Part of a small language model's weights: 14 layers, attention and MLP in parallel.
Each number is 128 + 24 x the weight over its row's rms, rounded and kept within 0 to 255. Layers, rows and columns count from 0. Numbers have three digits each. The size before them is the row's rms in percent of the matrix's.

# layer 11 attention query, 128x96, rms 0.159, rows 0-48,64-111, columns 0-95
082:147114151114136113166124118144119150127125119159148151113085112134116085114152162174119161099119156110164133139126108134121083128129129178112136156131140135141141134112137086154141103111157152140121196174133157183129137125122171130136158139148127187148123139087159098125134095115138117159
103:147153133144190168127141106115143124116102157153135124097096133093098099136126156150143143171091106109132122139132109119125085155123138132148133145138095112142139161146133094121118072128142106144131147132163167171127106128117155100147158145170106165161152109122103092155107069112123136152
080:149141134128158143100100100076091126103113137122087139104164142122130110122078149160160098124092122128103115094103145123106104110077112116117094083106140092121093128151145132122087128109142102155145156119116092110150136104115135126134142146106123072128087122091122108119112155111119083157
090:165144142140096165159135120151133117136084121160116056092117129131119082135167129128138135155087143126112113159132140131131120175138133145164129127163145169121154117138119141163131115111065129147136145127120168159165128085126123120144155143151121129135118097149117093167145086146129121171
078:092159101148085129147124092104106118137129124147157108100152117139123107164163122123110156149107139106161120128129130145106088155125126200167151158175135110140097098125149135086113127109124133132110094146084149144127140136202120128136116104157141173108114131148142099167116122124144121109
119:116135121108168122128102144081114143129140186144079181149182093104114118131106128125115136123124133172116113120130116162125144105126110152072143117112105075135116160151132085099116132149162107128124164157138062136123130133135143131113124131151117121115122162091138141105115154083154130120
104:115150133136165137124095086145129164167123132162120136118157097096113126118100134135089122121142193139125136133117121164137158089149138184077123117129107108119095129161179104082073143136146140158122135131124101106125129118121106123137103142139106116108121193121099145108131152145099110125
105:154161163158125155107188138142139122136155119159134129131062108135165118173132127152135111072124154105122174162116144149131120157144102152140145184165117095150086116122178140149148123117145163128122134152142137144103133137116156144124120105105096152148152112139099147093121147133105117121
086:112098137084082158141077102114171139129136121100114165127121120125122154113104181114107090116116130138145123092144112131096153117135162131134109089076116114129197121161102126118128138158150128090084164101114120100108080133085131143111142125090112119125134135126128141113158114113126122112
097:114109116125102113103130115124114110144135125157140152104107133110096152102155102049138145141165122109120110115144137161137157150139150106093159125107133135063144107083157087116087139159109126138142123108116157143112123097121137138143145136068153116106133135151138172146071142140111163138
101:114121126156146150115170145120120123089138102155120105131119128147148141170141099137160121129118148086168139110099156124103081156128130155143169137156130115102115134136137144170142102104088157123125114146093136142135107131162212126147167117150136121204140113137143115130135131094099114136
090:106153137137119164118106141119138132183119168153088124126134160191129126147144133122130131128143156172154114132154111126137134186114143137125137130158172168154173128174137168115167132135114133150128157165139108127082157137123096123154096119099105143102135106127132130145153155164156089120
086:143143116106155067132130117100112125130134089093124121153123153112139143091116138153132098091097084094113125095120127121116083071143148145101117147157142105139125087119080125102141139143143177134162116127135165133140088070143133097129124110110146136130157106094128128089119155143163123138
088:086120147144136120151133168181100090134126188175167169113106110124140142139124096108161080144149124169093141124130141096115087146141132155148118155105130121149149123110116149107141116142117137099139124173088143140124131138151123101129128102116126168126083118150133092169134092126119094119
093:121110142114112104108079118116133133111129135149164147127183100149142107168144123143119123156177119102150123144106147164132101156090148146142110110157097149104173127115158166137124120100135135119125095115116122146168145103114142117148096134168182131144128069163138104068123116122096121127
082:117134133176190121108132110100093150131117155143150128133135143120134093132100090169115148090154096109131120132148162185151123112080097127122161121111133114106102171139096177144104146143145112102119123142138170127148117078153157134163152098147137126104129117118079138122138120117137093124
127:124127150121132153120077127107098122106087176167105145141114115082120127123138131149110143151108126133119148114123150099137066147097125127156112125133098118158091137119103112159142091117124123123161123177122166101111126115125133113136168138143122144160127089109131069124139054102119102160
096:145180189118137141153076127113114116129139152159112140109133152140149085121122157142127126149106155126098146155107122084115116158103126155154112122107096087127098102113121130121134147107088122104130124157109124191132175140093136117142179139102169119139125142110151128125132181130110112162
105:108064097144093103120122148137115135116157104095104112101128131150118127104136106130107112109128122131118105121125101149115138094130138124060122104099115119089115096133161135136113142122142142085084144081108122073138101125116099106110089113109098102096095163144132141103101173123108144092
097:129103101140099114124130113128116101104152095095132110096103102171153112082131122096141141108111085118135134148130111112137133132095145075128084130095126111088125067152124150122135129150123129114123122067110130114130117151122193086092130162109116082143104153133129113135106143101158156131
093:115128114159125122147183114125144096134083148125161091134107136135138096116131113118131135125084066112129155132124148128081135151115138107196131111126139135127127124161086151152135090103105102126138131087125162176121108122127154084112144116160159130132138077131131124126107093173163126130
089:122145141121104127106108127108122134112185131155162083079114120173148116164133115124131136096113139107119118156104151147129162135147137166140143120107139135120145132132126156134087170077145122116091109104120091126152111086130071161091081092162161146114138141110106119148116169126122102127
086:115133092131138116136158157129121147104111197107119127132130139087177130128133130135150159116120152098165118139138133128142126167079114137157138142151113149128114129141074161158137114115112109129096141155125158122130080102155152100133157149166128141171111110136121109057109088150132108164
096:123141106141131157108130097103196108153102046141148089131116138118186128141136156132124120139090134128145138127116126131123141190123111130109102132145127173145067146114130144125115120120096107127126103107116122128152112121123142103132139136112118132059112101142131097170115144149138151166
109:157129111118128120082104110180131146143123123117137165110119099104129144150130143101116162129165167119142156187156090121165174122116147123176128150128103119141101143143159128118148145148169147119127139170135113145134125127141078144113129158129096148076164168164137130133127131137085151099
102:125125142135110143146130142134155111090177160120135174139098115083132137152113122141134187132162118105137120158132114136115110162113099148144121130133154140143141135062125168112149146139164105116134085100148125033157115139132103094111103149146162125135116126121127135137104114085134119133
109:127159130152129136127131094145145123120092106108135129129096127128095125155129147125123145142066133108143148126138145141107110142098135163201165146145182138133148137108112140137148098096128131123153124192155155165115140142152153125144141141146146155142133074167124089124131064166128124136
098:114110123145119094115139137152142133150125142169107089132126097082124119122107107150146119117130107149108144082114155121108100116145102169139138127158136147156079116131129144139141143069140117073111144145098125129145106153118149155127121137214121123144085102109115061143101132149137127141
095:111122134151111122178105157147100118147132157158152110107107120137103096147165078160132197116122097124120115170127100137103120139134108101124101164102089144156147145133118132116130099074127151157131109124132151173166122101144091133154160132137132108137123105098073106135111104136147104131
095:106129155091142109122134071097145109137141112115137115100097125130119158108101148162142125129157113143133199175080117101152137097137108113104116138127118139130153122161095174077082099073109144157155143137132123120125134163100135116153129133127094154153137099132140155123142110136130169113
093:170115146123086089129137158138116152132105099114189086167104156145154108117100118105123124170122141103104137114117133132090125121124139091113130093130100149127155152102070128106144145110070087137140104110139153100140121144107090115126128126081123133107137110139109092112161135122090147100
092:114134166094144133089067130165117141158109153125162133126159124114141116125125128125144127078139147156132131140094095138158172085116187119117081137098121100100103117104133086130159113139147120113133118151157115156106112121081102098135100155125135075135094117142135122109119139108150108158
092:133100119160118112162144095172138143102159146152089132107129131125149064134134112114109107135184119131158166106134138108175093156154140146143156115175168096121144157108179099119115152109136135132144136103148093134153131085134123124129126133157100131183127154146155126106138137114148106129
090:068104134117079117081140143122109113087138124160102105115108129124129154115098130141099156116136147158096103086106145122112136161136085171083150181128101132114120103109112141129099102162137149124123153109127130121101126166115139124089149147131089118154099143136128118096090185121128126111
092:127107130194116140100164163128125130125118105126099100149121107142176103139099124137107063128106143142124111110108133143088163136104112141120124162138135099141112072126119158146146133122135143143101098116114126121120124085125158127113106186128162133155156154077114144081134111077139118121
094:156117082098124135161167110138094133178120108127107113154086124114109119157111102078166116155117153130128130139107127128117133143082168147119202156140090139133124148133098112094150108125120137121132171125132158138107143146186117148103135128120143095128122098134097111138139073124103124118
087:149162175125117129173134131155142136150142141147073108134122125141157097113087129190144122102153102096133172100175147143125162160164126112158157132143132155149098092159136114149131129141121145137103129146089108102139092124128138109125132167143061134115119110123100142128115162144110113114
099:132138093126124117111160155109113168155120128142120172112163125127191062140076139093097130095126134151129136109127128124087101070136153113116156164106153140151140184077124177148128156143149116144136135152136106160110156126101110115107130127154124108126134124153129143122157134129136145130
088:110100148139112115094157120183130139126083114140158136133106131111130130135109099080120152122116101126110150117166176171167137107196150142100205126126141140114150122111162144121102148158166130111132109101146153156137164109123105146124138122131131150129114129107094167116136126127166110118
100:127090101111141151090172124105116085096137135144134165113174087139155140107140082142115106150085072126124121112134146128141136094142084089095095133106142138115154101152138120109143141159130128138155079135126088116108118125108145115151156151123096146138130154115107097089097130124104108160
087:144126099116152150177126126105113157178143126125075123129133110151110112132096104129123107148109136123157115154121120155100142105128141128093104173143105100103126117178141130163095148167124122174078127157124168137130091162130160089121154108146132093080139126111127119140116137117078115149
089:134105083127149124099103088123118165143112129138138084088140082125121093119159146171142128105102161109119115108167152130165098140148094151109087106145137161146167136142164109106126146126114109160121138138144101150112136142125108137080154141151079137166145105132180130095113125094127134112
093:130066086126117099143123111112152100122149171115097094150121147152108120164110157101117096087085120149121116142127115108134098155141119098086138118159108153115131141133140151152134111122121108133114113160098133130120156127170156182152117169132144135142131056132123131119134117126134112065
083:121097125107114141112137127118123082127088134147128109113106165170136128151124127141148171118149097152110142161148091150093158161138099127145122154123111166135130097111088123148123116129113152157123191155157142120137113101127101163141141154127087084102147145151124101165165081166122093129
098:127160141096127099151168141127152158141152169138167130113182109131089124125140102102127101165136111113155089144129131156140124124180128147089088181138152133114134099136112149137125153105092146110109104128125178155148124141135138114125150152115125148075149166131139157158131094123106099096
098:125102145092109128149105146090122121128143140122170104110162116133125108125142153090159142129121146117129144179099130131130086187158128169121097108104107121140108123102135116141126149153159105098165140120155126131157171120110153145150118122106108151192091161099093125177161149104103136133
101:166098163087111147080175083156166124159111165123132136125105137104143112115147147131165150111106119129128096089161177148127134112089143129141130116112140102124167156156073115167130124138098109171146081121145124138118126136114145122146134122172130153140130124113091118142134116130093148096
109:100145148102148123137154116117114125107135073095111139104146135103122159178151074121146127126139109097143104157133131065139124126159117123126128098130155125139117162100104123127148135163111099116125118196126096097097133134117160096119098149126145088133114065100107173138139137096124124136
090:126131140168163130120119191108146120145113139117143153152112108147106119135117180142145120168133124131110140162149125092087132127161140116171133110131142156090150138125170115179093116095102121144134114064167137176141121144117140125168135150110135133146133127148103099152181119146117164124
065:145088172114103173139106122122202136103134150158128104134103143120102126123148162135119118104143117105175094114096113145152133145128113115140136122119089135122128123153119114135126115096113109120110122104103117145175105150096142178059182135138124119095102128086127125135111139115093122163
072:147124122136155153110125150129128111095113105138124147105125120111133140102118125141107116114102110123126092131118089125134134146142106095138119133117092131090184127145135076135191100142182144111154133121168116155164098131093159124073152168136132072074097133128109106103107143125103128152
072:122114129136162124120089074107123140155188159114092167103112118123128118119071139099149086119152112165115167147140096125094109177103138106129155103104135132159154126135092116148118130152156144133143156115182117161140119173111115126092168145120125108139120139122113104124096143134146108120
083:110097116147149101144181170152176134132130137116138064120056134126103127139138127139089134133142113145154121124106124135101145168154148104101160107113132159111164105128085124132136094116105130127109107118161130185127102137171118114129172127113147093113139103122123126146096101156122160120
090:098132113130134155136130090144074151096119145153131128112172145126147080149153138139113146084098178115159118117118113161109142145128165081112101132159126128179108112120146084138115134132128127145116149130137139137115104172166162156117095138136134090136169178104167137108092142129108131137
094:131094150128132178136086091128089122143117108153130162119158149100097082119070169090155114131129139152110152125103124132119086097101148059113099103096109125137150172117141098118128122141117126144144155134129137150120148162132122157147090135082140126112144134129135130155125114080115140144
084:150160133143150100077149125110143144136156134163126158135138116129115103195139135157131133123149182121145111153154124153153136133118092147065165144128146128113138144115132125115117171105168102137158147173122101145128151152132084158174137137140153152151147163134171130107156151103138115120
118:131142166132117129132121128135128141125111083117147159146089127119162132159143104119172101130177123120111156117133121110118129136157169118149151142141150128165138131162127162125090097095112121112088150123136166067147100097142136122117164082130091121120130129102088123130125098178062137108
087:102136176087101134108103157146107142122097080125167178148147155114115122112090144089150149102135099135121115141137103125140117122104115098130120109106163133127153153128106119100086118128114090148117145125109172123127124126117134175126125120077154095121155115105167129158169061141132131124
121:144151162139146109139141072150120126086139125130121116095112154147135101119111167104138080123137121083133106129162135098124139106142167095137121103133126105125162154161112127162112122150100113140178142087130105112079125150113135127088166110113108086112101143139160104159147126099088146169
088:124142150128103152160142138187138131110155141130144111130127139136149145164196099138128177149114169130147158129120113135112155143126112166122107133140146166136127110116155165154169140084144173137139132154120117129184102168139162087123126124128138158160104125100124108115078121123158147099
097:097099111153155091119124147112115168175116125148174141139123131113094123164094132107087121140157101078114122118126111137128111148162152137149179123107109107170108136149149116089119162116127142140117072146149112154130159123101142100126187135149167107127130134127148163101116169106121111128
116:088130133149104074101135126129164096125116146140151134088143096126129135079099143069122103088144133092156126146131116150083101162121161151142144111145125093108133111097147118156137158144140149112066114147132153120122125156186129148125138119118145142135137148173135133085148144107122115158
117:110096116120138087130117167138162145127144096113139130103132088126119124128096096085165130145118115127156136137154138146121125172180147110156171132082110163093182111059137130129133126136116123100156150145149128132156193147099148116130149130116095144102133110140111126130097122102159117127
128:118108178117114155140119152092157105072154078156120154119085119138156126111121144187111143125144133107151117106119137131118167150073140113130096119154142097104088158113111116108134140145117142140134195160137128119144114124095129087138112142127175114141129132087101139108134122111143121094
119:087098137128153115096133108125121115149132143150164126107146148142084167137139111141147164161107109129121081134134138157106135084141147122123097126163114121157147123133128143136162100131194103101137156193105121132122134120120169143182144163135145163097143132115103153141102167150115148099
072:126081145156153149174081106131116122113132156114086096108155147129165082123079140154119116138141167147075118096115145094119143155088109071125157134106166110126165170115142126142146122134154169139136122141126134105148145148105105137139131147139128136108091126121106111136132139176110132157
071:113130162129168126130093168137148193080146130139113146111158156115160117151100169163132119147110152145109143144141144118124150145101108144139152141092142113156137179156133135146129142137186160152162127150119109129120129167127160139132102149121179128136110153103116081122177135135141141156
091:126136113139127120080109131101086138147161138180117188126153116092148137143117094146161152146120139120142151126147147159167106108118122157108130163124121082107068121136132077098092172122139099116119124130103106124124138105109084124133074135136132177150122138142131143112116154113104103135
084:161135152164125144122093081125092122133116128135142136139109142142112140113114160144100096147163080167126109179130141128111091132125127156159131119155117088100138095091128113099095131113124117072127110128190103130139135127093119092165123132143128141135074090112122141121155131126173162114
080:150159131145103138120123117159093129104111105169125142153087138128148160151156111157106135117121124114153076140140141131135160134118116137157148160169129142129106084118117117149134154131140145082132112143166086111101140107103113129156134103120180098108109098080164158061120159136146105147
083:142167130135126125132113119123103196098103115170113136131146138119164116149124147130108185101134119095141122139160148161166142141124105129156164147127148104155098119088145090102134147124139119130172154152101135078101149147151175158169097141139141116131124110148165143133146162101124089133
092:121141114130118138136166153132133146134159104136120049110098122132129098148168096145057137123136112097135122139112110106133123156129105157130156131187144177156103124092134171135103140115115160152104080137130128139132096105120130113129100121171149105139118145132116096098106123155106094104
101:166114146135169139129135066131158143138104126100115149125150153151153120134140116085110122133109146117142144147132152125071123111095175079131157123103143125118149114095113103153148141134141120090124131170153146099136164152110091100095177125127122152101122156154116090138114122110119191113
095:117153138124141143114144140096108143165152042122137111105152108089190132120137154153136105131127121114141131152111157116127101107110144153139180122129147155132116119112144156135090140113093096142097123132139177079151134130147078168146125157139135161160158141128113146146148142151098128125
100:116116130142162129135132129122115132142168124160120112112122140172096168185174103129158147129131117126125145151145154113136110168105130128093136127145116168077152160169175163135161128113144114145111164117116132099147110127148159133106154118173082138105105109116134055136115127146103114125
108:086115177156138140144154123157134154112101158111164083123107154090133121128150144153074134134121139116147115131100108113117157155130099167152131121176121152168099103080187120133139106112148167148152106132131123154130098143129199120131112144163122102125152119118149121128110103129114125120
112:195122136114163152114147188125119165142123117109101120114119112088084122110108135085116145098181133155150141126092099128102140128113111144134138172173114108134143181159114130113117156136138145146104121121129119149109109094130164123134112164165129128108113168096131101144139129160134082115
108:138146139143124148158147114119102105137149176142118123165180161135168179142152120128143161074118117130180101126149091129126126156120135131169130102087137146138158147117121137159130116116145135185141110141125146127145119139131088142085175163092125090137138109164109141140119115132142090153
108:099099133135079145116152155157154119107125149072121109135101123085106159161100104140091155124150139128099135149099123112148117172111090151137135118141085131126134093099149142138130150107183105153100125121185103118141145147078163118106120164127076140128150108135123104152128135118135137115
122:153101176095117142147152130142116183138130125112122155114135128067109180152132135141122144114129118076123126143156094108107120115079146113128107083108131132128121088135110195114145093117120144092118145122170171141115127118132156173117129121123128130140097122139087125159090131129090144122
104:131156146104138145164096112108109140115156125099122131158177135120120177136147128115154098138148113155110151131135109121101136180145113150117104137100089133129087126149113093181135143117120129116121134118093112119117112129094194114123127086133108097112137139116185091148087154076144114110
109:116142152154112126156165115164142172122137099117098120155162105119133147108140128132091132109118130116081143148056103144139108178126159104088163120157131145128086112126129133107107141139138178154124150107160095103145147117122103161137149123114103112133147160119157102129087082146138114163
122:126116129132122122106140120112093131133106131095116136100145135114109141104107087126123141121134101132146094121171178111173153105154120186162144138120152133128129100130147112158156128098128131174110112102144173126152126162073117161155120065167128134099111099130153170101160130146094145132
108:095129126128158121147122108100141153099148121141140081136113132122103123122136109119094132171093144133137146127123082115135154121060158161125134116113106154128143126156188133152095156157184142162113167124107124156110129126165100136099161131124147120150153096174100101136133137081158130131
110:135090121135122166115106128129090158128107177099117127127155130141171099118097121080079160162148110132130138145078118117079120166102104149121122136116098135163155160115143121146150164115109129149163149133138111138137122122109138099167113125121117113131144126143156133104172137087114100062
122:111113125129108135179134136178136149120094111110186112139144110133137145109106161144114123117119083112152102114126134125121096143093146062138124097128111139134145126126149157154161119163108132159170132124173156102114123159139110123114104171107117143137141082103208136113140106142120145127
113:133160120115158134137103117163128129099136127104117129133090092135179084129119115149123138120093143098142152076109138137149147129144149123105127112091134154103114095146109111134114141152178136100149086193169123132091109131132104173106150129149136125100106133092108092067130139124100136144
113:116173116173115108115156128161123081127090117102170114150124129098125131174141160146129121157141154147089151184162105139148137146081125143135132163080135145109118112117162146153129132116117120134105131158138124141138115134101152107096089111131177125126100086115075116163123098144125132115
111:130052125113117146124114129132145128123084144143132128175151107133122145115149161118121094121135156150163125129114114127155129119137126142112172118131134124159136162136153089109131163183159146093153115129156106083098153142104107147155156104077151139139113112137140101123172145108080112177
114:103157105125096113136101142109099137125134090094120114171132132138143162127125100157145096134091127111124117157117111074122187167169104137149098131135120083104131143127136152071134144157140119133114111116089134116075112129127147117126081116121088123162098101095099138129134103172148122117
112:126175130112147113121094100140124134121107129090133148128084149145154161131112121096140118113107127099156142044185148135119129139126105121167161105160114130154140126120120101154115128167175151116124179134090109094139147099174104133108098132100131139117113086146120128127108132143164123140
121:111112132095153149118115166089116120183156178131129096137129164125121122133126133143152128130103110095118136135147151135090141149192163135107116091133130109092148099074143124166173138149132134112141092135092144148121118154146125141111146109170136105109081099151172095139116137115115149139
112:119135106097146133122125124125155108146141142129153120173137085113172145096158123092091139111152134115140126130116131125151147142084149145095142118158108128183103140126079147095179108126131100128106186131174115132164109114131119150130097153128113098146137171100108074137106083126121133112
112:093178164138162192117138121145125113111170109098160135164138120114141148106126097139136128114106116117106156134126114132095056140142145098118159147121095122158112117115152146133105129153114134125115118121101094153140155122095151152129111090180154147143140154120085156111108153090117146098
102:147144091123121102139134150123122147096090117172130109151129140132168158084086095148091084149152091174127139131143100102094115123138139148138124154110111092124108077172152096121158153118136124164160138155109117089118125109118161168137132115112130109121129136112123123109145178150087153139
109:089161118141105114135147152092146085131149161150081161142138123142115120141140109107132105119101111113128064118129048144141137140095132105128149154117088134130139132156139129135090165115124094122138103112127128171121121132130130135143149125117155091114150169114114073095141112094162166113
096:148128127110154162097122169101152069174143121125140189144106133144117115118114094100123104174070124126122149138159110110120160130092108122159118152122127143127124120149087143122146185129137129136134154084152145146128108135090112150159129142143142105127118185127133154147092133131108093147
# layer 11 attention key, 64x96, rms 0.148, rows 0-47, columns 0-95
076:097132104163101175105132105135167114108140133088133136099127144120131153102103130135116101117116144132135134093150102122091169100129125088145134127159105078078158095097141119116107155133134102156113093087128075095140098145106126126095088110121130097128100169118122151103125147145143141086
082:147159150115163099114150133125120132108137118151167123143111114113149159111188117139174117111182137111134146115077121187099190174154168159143139109136134139123170135136123138133144148138144144133175124149147157150109152135159137153148134093104116111145102131131115154131125164124115096150
099:124144137116161127118140119121153126119144129112116130139179138127144092126153118162133128161137171095150179111135105151123106138199113135166123105186152118142142138111137093093137172137156157129165109149128146135087146093121166108167143085114115147156146096089130113131110118155146152108
085:164117121087157142179115153148129134108104130141167115125168150099135158144155143156144142130136147171128143108060095124108172182137140126165176109176128159131158141142131113130132141115130133153162132118153087129131143139148151121129154150150097118103108128093143128120103111132115074118
116:171115102120130135146166140134115138159151107101161122139128161168106112189130133130143127132161142134098121127136159138149153135084115143115144149117134180135107154099139172204183132156149116135136096127127136165137134124120106120172123149104118165126114158156131125148161143143168156138
099:124157147141145137135108151099074126102145143137092166115135109139160148159122100157111080137147140142113135142185150142131110121133129137082105139099126115153106120089137170130166118153110138088095165133096135104101134139120121133112093157129168134155111105177130112106147152113186105104
097:133114138143127125119114092117158128113118193152140157151132137093108114079191108135162160157146132164130170130102073128078125168148179143152102144129154132123144120157146136116128146126188143159122126128150128123144145145155103122140162148151145118141162151135135141136094136131106152138
120:138108084113136117113113136153129145184120151118167105133144151121068097174094119110153133117143142155139112089113101106126114132137143130088137159116100135122093152102114125153115134103162131135107134105104129169147122172132114159168119140160129138105148189147162083149127157152108103148
103:121141165130119133100139130127109119169153147141114121140122096152172131133109122095134108129125110084089093150176130176118116107151161082080100136044146117117132150104104104125121114167118128114146108136133095156126128100115123125076116129151137132120129085117104109112114148135174117102
109:177092140096133101169130145159111167155140151147145086133142121142145133106127163168158142116092118157116089160077108135113157166094121103160090143130123127153143146097126129133181100145120096102137110143147131122130107145135151120124097145150122125136127116141077129115161100077100149120
149:159127086131137104180140095122115123146144152110166088139105141121098152098135129113130174114118092139126104145090083130099123121109126102157150126178175144124103114162146151175182153098133105135134107123131133101172136132097112099145146171144126123145135130128131089121140131143140180140
104:144136135152129072140153112160125134128085103137192118121102123101143137129178119115170142141102132168140108090095103179108105152153111137133155130147127116127145127134171102154145099102119119123151142098145143147153123103177094132122109142086120113162136158142119107156114150093112166155
099:141146100118117165124088147126091124109081164144155108127066124161088085109139143149152171137159115124149087092125113131114092127151063079153134139142158143142095136122118108133134138141132147099108114139134151124142123109128129088147159131119148127116138161104149148180110109126099134147
103:118121117113134115115104100138161117076151103113080132081171111191098122119137131119182116112109149120095180083146106180174155148132120093105141114112132108089113114126151142156105149141155097115141110125133126142143149109133145141174147156103113130135101144151134110120146152127144138120
101:129150141089104135125163129134104145128079124129109087133104147158128121155097144181114127130096142144118164159160161099105140083165130151118130132106146126090126165135138117141128096124141117102162154185089102140128095096152154174092093154117104117137119103138117128174149115151121122122
092:128146103119111115150156145106133107143140155110191137104108104160149099126131104131121148138128127120118149088175112118098128096137133101119141121139116133120144142133102188114135106121133102139122106142102095150071164156148124127144106141073135118100120079102155117160129194081144136100
086:186121152080147110140156130144144157110163147171162119108124112098146130108152138127106136121130111110160110101100086170112129165110120125134134125142122129153167155143132162145126077138084124112096125145175128157132158096114138091111147097111119108141117147094092143151126087154117110168
093:154147131129138105142117135172149128135162172148139143125168163128162161172130132162127131144121158120182143100139134163110116164116142122127170172150136119152182109143150160150132091129108106133121126146164122122161140129121156101131169119154141098134135139101119092142110093180174134146
087:106141098099112128136125107079116124157131132081096125127107192143120107148121159133108105074120137124114119153143152094165095093126104153102089164109117153110110135111081150127164133125172113152132160128115127126111115092141138117144103135168137156107159077166143101144143130132147126151
095:093131088145141081157132113161112135135119146131141138121115091114109132126164142128116159140138131129106105184110123165123107133163133156177125077145114121092133087119137111064128126183132134167140111145105151129142170116125105129147156115149133114138162061110153112137129113127139143091
096:141093142131112152120131138145128133105125093148197146076110096147127133148125140115129134103122125084105125148121140114082120120163143104148143150100156149146161110139135153159145118075110123133126097120154124157128135177148133129044117080125098111130111125115120150130136159127071145120
119:121149138136138155137113146138156122155149083115136122131107138120055133130118133099134127140095114159137117148109115122129098081143098110104149135135112137095104121111146145170102152128122092155089152152137142134164139115083161158145189127126117133081131150126174092123188118139111154157
105:131110133144148167168098101149149151110136127126190110102129089100079152124171111131158161126134100141169106155105109108123142108131115117146159152146126118149122115132196105167157152091154111148110107136161155139166141120131149156187142138137145135116163138139117107150134117117135158129
099:162106090137133105137141144179102139127104113131108110095171130147159148136114143167158091167117148162130160129187136130142127125147140145117078159124162109113147088130119161137173154123117125149117133130114132104118125150135077153161105094130155111138160112101135131081108119165164148107
112:156082147138162065133137104141146123104109118177145113126119147113130143139161119090109162143105125123143119132102106131114105138168151116117143124165154218125146083143119153109124113107120119128109104133062149101132146111157151096129144116165136115131098103143120119123111090147106126116
109:127122131148133124142169114143093134162095158116151112114108144149151126125216144113137156133088100145114143145101094151153132105164146157123160123180116141113148119143136156135104135140153130128152079124121130135113170151155162074178145139152112116112126132102109152129105111116082141120
106:130133169149085138081140152137138109129111106112073170173109160149174128120101134117133115108161109123137123124183177150128129145109145163096100126096122140147131178128081122092118114143128156132098135113095086130123108159131130120106129126150161105136120114129128157095136135125185117124
100:113142124166110127142143121093083147113124133109125153122117110138132176156144175103103105148128110158139125151143107136140113092155153103108040157129144136106107127099074152132158173143142151147119134159123162111131118110160158124168140135148117157138119122160153122146136144127071126109
103:074158151145155152121144125125130113154123115122089128161163104141120118105105134106121112105103149097113134127117127104189093093121099098115117131122114126117090107129134128118110094171161089120104143128113119103117103101135142113110054173148175135101088121132137135083136132161130165119
093:086081116156111121137144135167128121139091124131143111093110159128098126092143133120100094144077154114120116123133144159144130135089121107152116121126148099093111147086148109090148134083127096081126119102079151112118144099114097095134116094130128149143152132172158150122117142117137086079
093:125126096083114129117147141156139081129168177135108121131164115151157147155128146124105129141097172138160103111106115111133116150117123132120137126178139104102131150063113139142118118128163132075112100095132147159103139148136153135156111105153089135183183140138108107129110129149162131139
088:120149099147138139095123117127125131136163148200100124094159123160155152106083144162103130147105138095094098132108140148106139135118170197125151130183156145174152124149158110129105163086115111130162128139138116157115116134143126144147089105154117132128122125087125143153119132124107113132
101:113090125094114167118151137110145095105118122131120108157150135102115139104122147148127115108127145131128076201098131162118154131130130133100078180111098143108125124128132125132093172098132130110143101161092117124143089103167127130125157127117105131091127108159188116126074133096134135133
097:124141108139121148115147131188112146145141129120159113126108107098124148068117094108182093104104149121160165146134113098167130109129150099169133094109108131099175124156112150107128145123123175151120122091132131170141099151149154144143133078132092116112137178140112140159114119118138142132
094:117116124135111099173133156113119166127125151095138120119126055093125116167161173177124163154135122111117151166142143133168103144147126144117125113124130138094177176181146131113118150093114136140105133151164143103121146121146153149139136148144171129123160160143140115158131099138152150111
104:141097169110155120133156136136092128129120142127099148137155119144139127118152146158118121141117115186102159144170117156127122164171112115121128143113129166118156104163097064116157103126157154091122099121119157149161108095098134111134091125135123133115149171089130148143130200131110131141
096:119149120131109116181142121146114085150163144126152144077090132143084104166144143078157168126123132125112146140130122130134143152123108123106058155111123119145099122144104121112139154144109119154157138118121108186140106108176114071140119165111128145129140140116109125119106142153166169135
092:115135141105131122119104095125132170103076187131110127141144115133127132135164120136128141129119143154166124106105162167100130113088139147157116126123134142126103131141124184106114137098071156149117130120156096133135107133124163108127100160188102139146129137099154132100082154091152089089
099:103132150125127159146122159164140145082120103132144120117128111116096138160130142152168138113174136127140149151108152124141111161110155141166123079143144119118159154117064184151146093114086104103126100108140100177139157092132098155149161100124160138131146131102104119125162144128120106144
101:116122149088147125092102134124099121133135088146162123131080081123124114126119143090113175104105130144098163143093126178123101089108141108097093151128129146108169161155138093139139162127128131113119107135145117079125154164120122100115104135097122111126087155123137155119136127062147110128
101:159125086122115148134129129144141156129146124142151140121144137080093114159144151121111121151160122110144115132141162149160113132105134118115168110157092156134082113116126128117168133128143134160182134114168140105107183075151111176110081122137081123169090143118141160142151137149132161116
094:106124099117147125136150114129120110098120115121146095105109143122123104129137128122167106122072118067147150144095085133084139127099111119138178150128120123167108202138073105130096131147140164168136159140121115112145116112143140157132125121120141130091170104089125149101155114153154114116
093:146143163122131116145146172127110147125151134092135117078137116144125116152150106137138128129124157094100151064137130104130169112149139124176166129128106143169156112099109075109114124127117119104097146138164088098127162103125137108118124126133074142157159135138180085103123111098133162132
102:146125175080126134174149139098100133130111154146137108177144171130169127106106134139101103157102134135141115132143120116125089175174132082108116152127132144104152154123128147137101149155149113119139172103130126155123135137130123105150126181114143147186133113073151112151087142123139115108
107:142135137136116119129135131125123107130145091112085091134161131147130170127112156145089126100120083151129109078130143133093140107099093096112124121154113115144120121120146145116123117107143136131136112118151120118169138112199075160147122088162141119101066122125172126158093123147182128147
097:113162071128131124114119124148094128141157150128125115130145136112161133094125128112146151135167112160155116110146162149168152103169160126125140151140146120137165159127115117114079138130123141099127111170110113106151141139112083137131105159108043103130108129136153175134127150139162077146
112:181137127122140163141127144060133121084133108155118107132174145098132081094109131099135130129142101112115135111150116159139163105159114127117071077106120115118136154069147166117163123095120103140113117143167141108124126112126116108104123095132152104130153129115094137079134115122139128154
103:134107134123118127142158161106096127170105140145106140128080152178149139119134143162125136133108131158159139107117111154171113115142108109106131160109130116161147099142164144141157109082132116144101111076156114100121137127085094178112143143113052114118136104147129126101164115159112119108